From a checkpoint of a small transformer trained on Wikipedia.
Size: 2 heads of 64, MLP 320 SwiGLU, 2.12M parameters.
Architecture: learned positions, no biases in attention or MLP.
Training: a variant of SOAP for these matrices, 123M tokens, 5154 steps.
Each number is 128 + 24 x the weight over the matrix's rms, rounded and kept within 0 to 255. Layers, rows and columns count from 0.

# layer 7 MLP down, 128x320, rms 0.22, rows 86-105, columns 160-319
[[162  92 141 115 125 109 101 124 161 150 129 153 105  99 116 140 154 120 162 138 126 105 127  82 160  79 128 156 123 102 161 125 135 163 107 107 164 139 113 128 133 118 147  77 134 124 133 107 131 109 141 139 126 131 173  67 176 150 151 147 156 128 132 153 128 139 146 136 124 110 107  76 120  80  86 130 125 147 114 132 118  87 117 144  99 104  97 139 129 148 133 114 114 122 161 144 114 146 143  62 116 108 157 156 165 148 128 138 144 170 160 118 122 107 130  96 136 116 120  94 116 109 138 175  92 113 171 154 144 114 127 149 141 145 144 109 144 107 107 124 104 108  96 140 136 180 194 109 134 171  74 115 137 153 160 162 159 101 118 121]
 [124 164 140 177 133 112 133 106 149 168 156 146 161 124 125 149 169 120 124 123 131 155  94 132 120 120 103 120 109 133 151 158 115 117 129  96 155 120 141 144 129 130 133  87 111 115 133 135 106 150 132 143 159  94 147  94 135 130 114  86 175 121 119  85 137 199  96 110 111 141 156 140 115 172 115 115 109 124  88 117  97  92 157 128  93 132 155 124  86 109 143 121  74  88 101 112  92  79 122 177 139 162 146 108 175 120 120 112 164 110 129 149 159 133 180 120 172 135 130 124 155 134 130 147 172 130  93 123 137 111 103 131 126 122 114  99 125 146 172 124 116 142 116 110 135 106 152 165 132 126 139  77 110 129  83 127 140 128  82 141]
 [ 75 145 137 101  96 109 131 106 129 126 133  98 124 107 127 134 135 137 112 179 109 143 104 138 145  95 125 106 124 136 145 144 181 165 137 147 147 133 131 152  89 130 125 166 114  83 123 115 170 135 135 102 138 124 126 136 130 153  82 140 186 113 125 159 106 163 166 135 124 140  97 147 112 104 122 147 153 116 134 125 151 109 146 143 136 123 157 154  87 125 157 115 182 121 137 138 144 136 129 118 124 111 118 130 123 121 122 144 109 108 135 143 101 140 146  97 142 152 118 101 127 123 124 119 149 123 137 144 166  80 111 119 121 132 126 123 115 106  83 137 114 117 146 156 140 132 175 160 101 120  83 123 128 128 120 112 137 141 146  89]
 [106 114 110 153 108 135 108 117  99  97 117 138 143 108 101 137 122 132  90 125  94  92 121 128 103 150 162 141 173 131 109 117 143 122 102 117  93 140 107 112 155 193 123 128 111 132 145 120 169  72 130 142  93 100 133  84 101 100 130 112 121 106 133 123 143 135 101 146 113 127  89 123 121 138 100 134 133 124 144 126 111 122 117 154 120 123 113 100 145 168 144 147 120  66 105  90 166  67 116 135 137 109 145  97 130 133 127 119 167 127  78 103 129  98 105 151 124 124 122 152 141  98 129 146 141 126  97 134 162 116 141 128 135 150 133 125 122 152 178 153 111 150 133 130 150 109 163 145 144 175 127 170 111 135 139 132 153 130  87 109]
 [128 101 107 152 148 159  71  83 184 133 130 154 160 138 117 133 141  94 151 164 120 125  76 164 122  81 124 155 109  79 103 126 152 117 168 176 142 141 111 112 108 128 102 154 127 107 124 126 104  95 152 110 136 139 129 150 158 111 157 155 100 133 103 135 162 142 145  84 138 122 134 161 110  80 190 136 117 121 161  91 123 136 146 123  97 136  95  85 130 101 126 133 158 134 114  83 155 114 113 123 123 107 157  84 128  92 120 126 127 134  87 113 131 113  95  94 145 125 175 122 161 130 132 131 161 117 100 119 113 159  97 162 150 162 130 120  88 135 108 132 123 133 127 149 118 219 118 115 149 111 120 122 111  95 132 140 138 140 132 156]
 [141 127 127 134 119 110 125 109 183 165 119 119 113 116 143 133 122 121 123  96 146 126 123 155 114 136 113 131 142 138 149 120 116 122 103 162 137 140 156 112 128  80 161 123  91  96  97 127 172 118 144  86 153 150 131 113 123 127 119 101 120 144 163 188 122 132 159 133 103 103 101  94 157 155 173  76  94 115 110 121 123 169 164  83 145 178  90 104 119 115  72 138 112 128 149 121 160 136 125 106 129 118 136 119 135 113 128 121 111  98 130 155 108 126 133 111 141 103  90 173 147 148 119 149 120 119 107 118 163 126 150 161 167 109 117 131 113 132 118 163 116 114 111 108 127 143 136 105 118 147  91 147  87 125 129  85  96 142 102 155]
 [114 138 153 148 156 124 132 147 111 153 144 151  91  94 146 130 134 109 125 135 103 154 123 122 108  90 109 104 156 145 153 113  95 121 102 113  78 100 130 130 128 110 129  97 136 141 129 160  86 136 123  99 136 120 182 123 112 133 118 108 125 175 137 152 142 149 130 138  97 152 149 133 181 104 158 105 117  87 110 113 109 122 115 108 141 135 128  94 139 107 138 138 166 159 128 105 107 150 132 145 159 149 128 112 109 152  98 110 142 135 115  69 160  92 150 150 140 120 135 142 114 104 164 137 127 123 116 164 173 122 189 155 114 113 177 109 145 124 174 164 161 194 149 133  98  98 106 151 164 171 152 126 147 138 150 150 129 147 140 161]
 [156 114 115 145 138  67 116 147 112 153 134 143 121 116 121 133 143 180  77 145 124 142 168 107 148 134 124 119 136 163 135 107  85 126 143  96 104 146 136 110 139 152  99 117 106 179 142 135 134 149 177 166 149 139 114 119 124 108 123 127  97 122 102 114 132 116 134 153 142 177  90 137 154 124  96 146 139 127 106 133 103 155 169 105 126 106 138 143 140 151 104 138 137 156 126 137 115 121 147 144 155 137 138 144 186  91 110 140 160 152 175 157 176  71 109 103 104 137 113  95 150 139 106 111 138 149 117 101 131  97 106 109 130 139 147 144 139 135 132 102 132 152  97 110 109 112 101 141 140 140 115 111 131 130 126 108 114 137 135 140]
 [119 114 149 115 127 114 117 140 135 126 134 132 125 130 134 129 121 116 147 159 127 143 153 144 106 121 112 122 126 125 134  89 118 153 100 156 152 117 138 149 115 132 141 128 145 128 138  87  96 131  93 118 113 131 109  92 130 134 103 156 106 114  97 101 116  98 149 199 129  90 109  92 106 131  86 102 150 152 136 161 119 139 142 137 139 107 152  90 174 163 179 131 110 152 120 139  96 128 122  77 114 144 154  99 141 134 128 121 160 132 128 110 145 124 162 103  77 132 151 145  90 130 153 117 118  92 155 125 111 142 134 142 135  96 112 182  73 127 148 136 162 148 119 124 163 118 109 113  68 120 136 153 146 171 115 139  84 156 105 125]
 [152  96 109 145 119 129  60 145 152 101 144 168 142 103 111 123 159 103 180 123 145  80 104 130 150 128 105 175 177 175  97 150 112 126 152 117 138 104 141 163 106 152 104 113 160  98 100  77 130 139 149 101 145 121 140 157 151  96 112 122 152 130 145  79 166  96 136 136 138  86  95 146 101 164  84 119 125 135 103 131 177 108 113 128 118 137 129 164 114 160 145 109 134 111  89  93 165 151 149 133 116 117 147 131 144 117 124 137 166 120 152 100 150 144 145 141 117 141  84 123 105 153 130 136  78  85 119 142 108 127 131 135 132 117 155 145 116 111 124 134 121 133  89 149 100 146 136 106 134 131 127 108 134 161 139 165 128 111 108 140]
 [116 142  93 119 138 123 111  95 172 138 136 119 126 105  98  97 145  94 114 113 121 136 172  86 140 127 126 132 120 119 129 107 155 125 126 106 130  72 120  95  83 109 138 130 159  99 151 149 146 163 126 118 103 117  91 128 140 136  85 113 130 179 141 129 118  90 156 162 131 147 170 143 135  74 140 119 107 106 133 102 101 148 170 108 125 151 157 119 110  94 139  81 126 146 120 105 114  97 106 148 162 143 103 180 168 121 119  92 163 174 137 138  93 177  72 113 152 157 120 124 125 189 108 148 108  99 135 140 108 153  71 152  71 136 137 173 155 138 113 109  83 134 115 114 125 128 134 139 170  82 101 149 121 103 140 148  99 131 141 148]
 [126 104 148 126 148 153 146 137 142 169 139 140 167 110 125 146 138 112 135 104  74 105 106 160  88 117 115 162 128 169 135 120 119 119 109 130 124 143 119 133 144 107 155 147 162 168 128 135 140 114 125 144 130 107  98 132 122  94  99 159 141 113 134 131 154 116 121 102 119 143 156 136  97 143  80 163 128 128 143 136 118 136 125 107 124 105 152 176 136 105  97  98 131 119 103 100 123  95 134 138 132 118 134 133 110 185 115 123 104  54 109 128 102 112  95 144 122 102 118 103  87  98 130 148 126 139 140 136 136 112 150 151 136 119  98 139 134 103 139 144 126  94 109 137  89  94 101 149 143  90 154 114 116 129 125 125 159 139 105 126]
 [128 129 159 113 105 136 104 113  65 109 131 119 145  71 121 129 142 131 145  94 139 116 115 105 172 148 135 122 126 122 140 145 143 157 129  85  94 115 111 118  86 113 138 128 145  96  80 123 135 113 142 109 149 103 132 143 120  82 118 151 147 132 159  90 126  82 150 145 115 127 124 139 120 148 140 119 142 153 138 114  90  93 124 112 135 116  86 156 172 100 148 140 118 131 116 154 122 144 149 145  95 116 115 105 128 141 108 142  92  92 114 130 168 142 110 110  95 155 130  93 111 123 129 153 100 125 133 124 101 115 125 127 117 119 107 164 117 141 139 140  96 112 127  93 139 130 156 131 144 135 143 107 150 153 101  77 133 133 127 142]
 [130 112 124 106 121 134  92 142 137 159 123 136 115 119 113 113 134 178 156 162 110 148  83 134  70 144 125 121  80  95 121 124 152 144 116 156 171 143 149 123 143 122 143 141 160 105 109 108 152 166 138 101 183 132 124 112 138 123 159 150 138 140  96 138  80 147 142 118 129 151 153 128 121 135 114 108 122 153 110 130 153 113 145 115 136  61 140 128 102 123 152 128 130  91 137 116 147 107 133 141 167 111 162 136 118 156 130  69 111 106  90 140  87 129 135 110 141  81  91 102 131 170 115  97 104 113 150 125  82 129 127 138 178 103 116 136 152  93 174  93 147 111 165 126  75 110 116 123 125 129 114  91  86 122 135 133  91 141 145 128]
 [154 147 120 115 116 134 105 137 131 103 109 152 134 152 121 105 113 125 165  91 119 144 136  92 120 110 150 159 146 108 162 157 105 131 133 139 121 101  85 109 135 144 120 121 116 120 136 102  99 103 123 150 119 141 122 154 113 104 127 147 107 114 196 131 155 174 148 122 117 131 140 107 126 121  86 105 145 108 112 114 125 132 127 144 147 138 170 112 120  90 111 169 131 162 142 162 166 145 162 203 144 116 122 104 148 144 146 101 140 130 120 100 128 162 137 138 133  98 115 127 123 136 149 118 126 165  80 136 137 143 136 116 139 123 171  92 131 159 169 135 103  77 110 149 109 164 157 117 132 124 122 117  90 113 129 126 109  99 133 134]
 [138 128 114  84 149 146 142 134 124 168 140 145 139 148 115  92 118 100 133 116  88 125 117 133 138 153 100 126 123 116 171 133 121 103 124 103 118 135 106 106 118 125  84  89 104 109 102 155 109 163 148 141 123 116 143 133 132 105 167 136 139 154 121 138 177 145 138 119 128 176 155 122 179 139 151  97  82 152 114  99 107 109 140 185 107 113 129 142 119 128 111 154 133 177 111 119 125 119 159 117 111 113 139 120  80 147 154 108 149 113 121 138 149 156 115 161 133 135 131 137 133 159 153 153 134 143 138 138 135 146 185 142 143 139  95  90 132 104 125 128 131 163 140 154 117 151 152 178  99 103 138  91 126 141 136 125 108 100  76 152]
 [132 137 132  74 156  76  88 162  73 159  74 135 132 151  87 150  74 157 139 137 120  66  79 144 137 148 100 122 126  96  97  91 115 116 163 109  89 168 149 127 141 101  98 144 119 117 150 125 131 136 185 151 117 154 148 119 152 162 127 139 135 151 121 155 170 119 113 143 132 143 149 172 147 145  99 127  92 127 123 107 101 159 125 158  83 106 138 147 158 110 145  72 118 140 110 135 143 101 109 125 132 144 145  88 140 172 118 154 151 177 124 188 146 124 105 117 117 152 163 157 150 149 137 145 157 129  87 138 119 116 153  98 142 154 122 120 107 159 143 129 131 162 104 102 112 133 107 109 124 107 148  90 111 139  94 122 114 192 152 115]
 [139  89  97 127 137 123 112 142 173 107 109 100  93 153 113 164 107 153 123 113  92 161  86 138 124 134 128  97 147 113 138 106 148 118 113  96 104 114 102 113 121 125 127 113 130 130 143 122 149 159  95 144 109 124 113 155 142 150  84 126  78 137 129 158 155  75 149 121 121 128 129 117 111  95  88  98 101 141 130 130 167 142 125 165 101 169 120 129 149 177  77  99 164 137 140 128 100 136 147  94 100 138 110 118 119 109 143 165 124 120 117 117 138  95 130 142 163 123  97 121 135 129 119 129 121 132 151 183 140 121 114 199 120 144 150 130 139  96  84 117 105 125 115 111 160 143 148 127 133  94 117  75 133  96 131 174 111 108 126 101]
 [ 75 126 110 107 152 148 114 107 129 146 129 148 121 103 112 108  90 102 132 118 115  90 142 178 136 113 114 117 163 115 119 123 145 116 115 113  82 141  87 111 126 131 135 123 109 111 116 136 133 103 171 113 139 123 114  96 135 133 139 153 165 111 124 114 144 145 154 154 123 150 129 139 156 147 103 110 112 111 126 104 138 149 128 146 106 132 115 147 103 168 112 182  89  78 146 159 124 127 107  85 148  86 136 115 165 128  86 112 128  42 125 109 161 141 151 112 106 109 146 149 125 123  87 100 150 123 151 132 130  82 184 141 129 150 141 159 148 143 103 127 143 119 126  96  86 140 133 131 132 126 118 114 133 138 158 125 147 136 120 129]
 [109 120 149 126  74 164 196 123 119 153  91 121 133 164 139 126 150  95 132 118 121 109 120 141 150 101 147 133 126 125 109  94  90 115 124  87 117 146  98 170  98 105 161 135 140 156 107 140 126 157 120 104 131 147 149 111  69 116 121 130  90 117 120 117  99  97 105 121 101  92 112 110 129 103 127 103 151 136 148 155 137 102 169 136 153  71 126 120  67 161 102  70 150 122 129 160  99 124 132 177 161 126 112 105 106 137 121  97  95 135 142 117 116 134 131 139 108 146 142 139 121 156  78 155 109 165  92 142 112 111 145 125 103 130 168 131 102 174 135  85 127 102 130 104 130 134 161 126 142 141 142 181 102 143 106 147 103 130 125 159]]